From a checkpoint of a small transformer trained on Wikipedia.
Size: 11 layers, 7 heads of 64, 50.4M parameters.
Architecture: RMSNorm before each block, rotary positions.
Training: a variant of Adam for these matrices, 901M tokens.
Each number is 50 + 10 x the weight over its row's rms, rounded and kept within 0 to 99. Layers, rows and columns count from 0. The size before them is the row's rms in percent of the matrix's.

# layer 4 MLP gate, 2688x448, rms 0.0453, rows 2412-2414, columns 0-223
103:37 64 38 51 41 57 48 74 42 49 50 40 26 61 36 62 42 58 42 56 65 57 58 66 62 34 30 54 49 59 41 49 47 50 42 49 51 51 55 57 64 63 49 49 40 51 58 48 52 53 49 53 40 35 44 41 52 49 57 49 40 45 42 44 56 45 60 37 56 35 43 34 43 47 52 44 53 61 58 52 40 60 62 47 57 34 40 59 44 60 43 41 61 63 57 56 47 49 67 55 50 45 50 57 61 52 33 50 43 54 65 41 49 51 57 41 60 45 46 44 53 48 38 60 55 56 54 49 43 50 69 51 45 50 58 56 41 48 52 59 48 80 57 70 50 77 54 44 47 44 39 62 50 59 57 45 73 60 57 39 47 68 50 40 51 73 52 64 49 36 37 42 31 50 54 48 64 42 29 59 41 54 54 53 49 59 43 67 40 58 39 58 37 59 46 48 52 34 45 46 46 44 46 54 59 44 39 34 39 47 70 59 45 42 59 59 60 47 61 49 43 60 53 58
107:65 59 47 49 55 49 48 47 41 62 53 47 55 50 42 56 65 65 68 55 51 33 53 42 42 46 69 46 56 46 62 55 55 50 65 54 63 55 34 55 24 40 35 45 55 47 33 67 41 48 51 57 47 62 52 45 63 56 55 33 60 41 56 53 51 54 57 38 73 47 52 55 55 54 38 49 38 51 57 43 53 51 46 56 57 53 56 45 54 64 44 37 49 35 46 46 38 47 65 49 37 48 39 31 72 49 50 44 48 61 48 60 22 51 31 57 42 42 44 50 69 37 45 46 33 40 44 40 42 46 51 54 58 47 45 51 39 49 39 57 56 37 65 50 50 71 42 59 42 33 26 58 72 38 54 41 58 49 44 56 46 60 53 78 49 56 63 30 48 45 45 47 42 46 36 32 42 50 41 55 52 55 54 48 55 37 44 60 44 46 66 52 46 63 51 70 43 44 50 57 35 46 58 44 42 33 29 38 52 68 40 51 42 46 52 36 55 57 51 58 65 48 67 49
103:27 47 60 60 49 37 51 47 55 66 58 50 27 47 52 36 58 49 53 50 54 67 47 55 32 53 53 48 55 40 63 53 21 48 56 45 59 56 56 51 50 53 43 33 35 39 64 49 64 59 43 62 45 48 67 50 32 37 40 51 33 29 57 29 52 44 43 64 50 40 49 39 52 68 52 42 36 43 46 56 61 56 63 38 56 40 53 37 66 42 47 43 59 44 55 54 51 54 55 51 41 47 47 39 63 36 38 46 29 55 58 56 51 46 46 48 49 57 43 65 58 38 50 42 47 59 52 43 44 39 57 57 61 62 59 57 58 58 51 48 39 42 50 65 36 53 75 54 49 44 42 62 45 47 51 40 26 42 54 44 62 45 48 35 58 48 62 59 48 61 62 49 43 43 42 42 42 45 71 53 38 49 39 60 55 59 29 47 54 53 39 54 62 39 52 61 53 49 56 43 48 56 42 54 40 63 51 37 50 46 50 57 41 53 59 44 48 57 61 58 30 61 48 52
# layer 4 MLP up, 2688x448, rms 0.0423, rows 2412-2414, columns 0-223
103:64 74 52 67 40 51 60 34 29 57 44 49 53 47 52 38 54 53 49 42 64 52 59 60 60 50 54 46 59 50 41 54 49 33 49 59 41 40 39 54 61 44 66 44 71 53 40 57 57 67 56 38 48 54 57 52 31 66 51 50 60 38 63 52 45 61 53 60 42 52 57 56 44 65 36 29 57 46 43 56 58 41 54 33 36 46 53 46 34 51 53 53 48 67 43 53 46 41 47 60 52 72 60 28 55 41 64 43 42 49 48 29 43 62 50 47 46 47 54 68 35 39 45 67 25 68 69 44 51 65 56 53 43 47 56 54 63 47 58 38 54 63 39 47 65 45 37 59 50 41 74 41 66 51 49 67 57 55 30 48 59 48 58 53 59 48 42 64 53 66 44 49 36 57 42 52 45 51 50 48 46 50 56 57 72 48 57 55 71 47 46 45 48 52 49 41 48 64 46 55 50 47 56 50 39 34 52 55 54 49 63 45 42 37 44 40 55 30 50 38 55 50 54 54
107:46 56 52 36 55 56 55 32 39 38 34 60 65 36 56 61 44 51 61 58 44 44 41 36 51 42 69 53 45 43 44 64 45 36 55 44 44 58 39 59 37 56 37 46 49 48 44 44 34 51 64 61 54 37 58 64 62 41 49 48 57 44 46 50 54 50 58 39 61 47 50 63 55 44 42 56 68 49 31 50 41 56 22 35 53 66 49 42 45 52 59 55 43 42 57 54 43 61 40 59 60 66 55 38 54 59 47 56 43 50 57 49 47 44 33 65 53 42 39 37 52 62 53 55 54 55 40 61 44 48 42 47 32 44 48 36 57 37 56 67 53 39 62 66 51 46 43 62 40 60 45 73 48 47 52 45 50 56 50 63 46 50 41 69 51 47 45 72 48 43 51 39 49 61 32 53 51 51 66 57 49 54 46 48 58 46 54 60 46 52 53 36 37 45 58 66 34 49 58 48 39 42 43 46 52 27 34 57 54 58 48 45 48 74 45 47 53 49 53 44 77 39 71 53
103:50 70 36 49 50 66 49 49 59 53 54 51 51 33 56 51 72 48 54 54 68 43 31 32 41 45 43 59 54 54 44 42 38 65 35 66 55 51 72 52 57 60 58 45 35 46 61 56 53 66 64 63 42 35 52 37 38 49 57 55 49 38 59 46 68 58 41 54 61 51 50 39 63 60 57 48 43 44 45 52 66 46 43 32 43 50 51 55 48 42 71 58 48 38 53 47 53 41 59 50 43 61 48 42 36 52 48 71 53 50 56 44 43 45 51 45 57 53 55 44 57 55 64 45 55 63 50 61 48 24 47 29 63 59 66 48 42 48 55 53 54 48 51 45 51 36 39 41 57 57 54 41 65 54 55 58 38 55 69 48 43 52 61 47 55 56 39 44 44 55 54 49 50 50 44 58 53 43 43 58 43 61 49 36 50 60 35 46 48 55 42 53 40 58 47 46 43 40 53 50 54 51 43 77 53 36 59 38 50 55 76 56 46 55 51 47 48 34 52 51 28 68 49 55
# layer 4 MLP down (transposed), 2688x448, rms 0.0391, rows 2412-2413, columns 0-223
105:42 61 53 40 59 51 48 52 50 59 65 55 45 61 38 62 51 53 68 46 48 54 51 45 34 64 36 35 48 59 40 43 47 47 55 66 66 65 49 54 53 59 35 41 40 48 53 31 43 31 50 54 34 33 62 40 58 51 70 32 51 41 44 57 31 58 47 49 34 48 28 46 58 41 47 45 46 47 47 57 46 53 51 59 52 47 63 50 41 53 56 42 46 64 64 57 45 63 53 52 54 59 45 70 36 52 45 60 61 73 62 59 54 40 56 47 47 50 26 48 47 65 52 54 45 39 63 68 60 59 51 57 34 63 59 36 29 41 52 57 46 61 69 63 51 67 60 34 40 62 44 53 42 49 63 40 54 47 48 38 61 61 62 57 57 57 50 47 65 56 33 54 50 66 52 53 52 58 35 55 62 52 38 45 38 45 43 57 45 42 41 39 27 61 43 57 49 58 54 58 60 48 55 49 46 54 36 33 33 65 40 39 35 27 56 55 65 55 65 49 55 42 48 47
100:47 60 43 33 54 60 57 61 42 47 51 63 50 39 44 54 50 49 76 46 45 49 42 50 46 48 63 43 49 54 45 61 62 45 50 51 52 30 41 49 45 34 28 61 38 41 44 56 38 53 51 52 51 26 48 62 50 51 49 45 62 44 42 49 64 59 43 51 80 34 34 64 55 64 53 29 56 53 45 56 51 50 29 34 54 37 56 57 43 53 51 62 47 26 49 61 38 52 31 62 55 53 60 51 61 58 50 68 43 62 34 48 30 54 30 55 54 44 44 38 47 47 58 62 37 46 51 56 48 53 50 49 43 34 53 49 57 53 62 53 41 39 49 43 51 54 50 60 44 38 57 64 42 31 41 52 39 60 67 51 56 66 47 67 54 56 49 56 38 45 45 54 46 71 43 43 55 41 54 52 47 59 46 43 58 48 60 59 59 59 64 52 27 42 54 66 42 53 45 37 52 36 38 61 41 43 23 51 49 63 53 61 58 61 51 46 45 64 50 51 68 36 54 60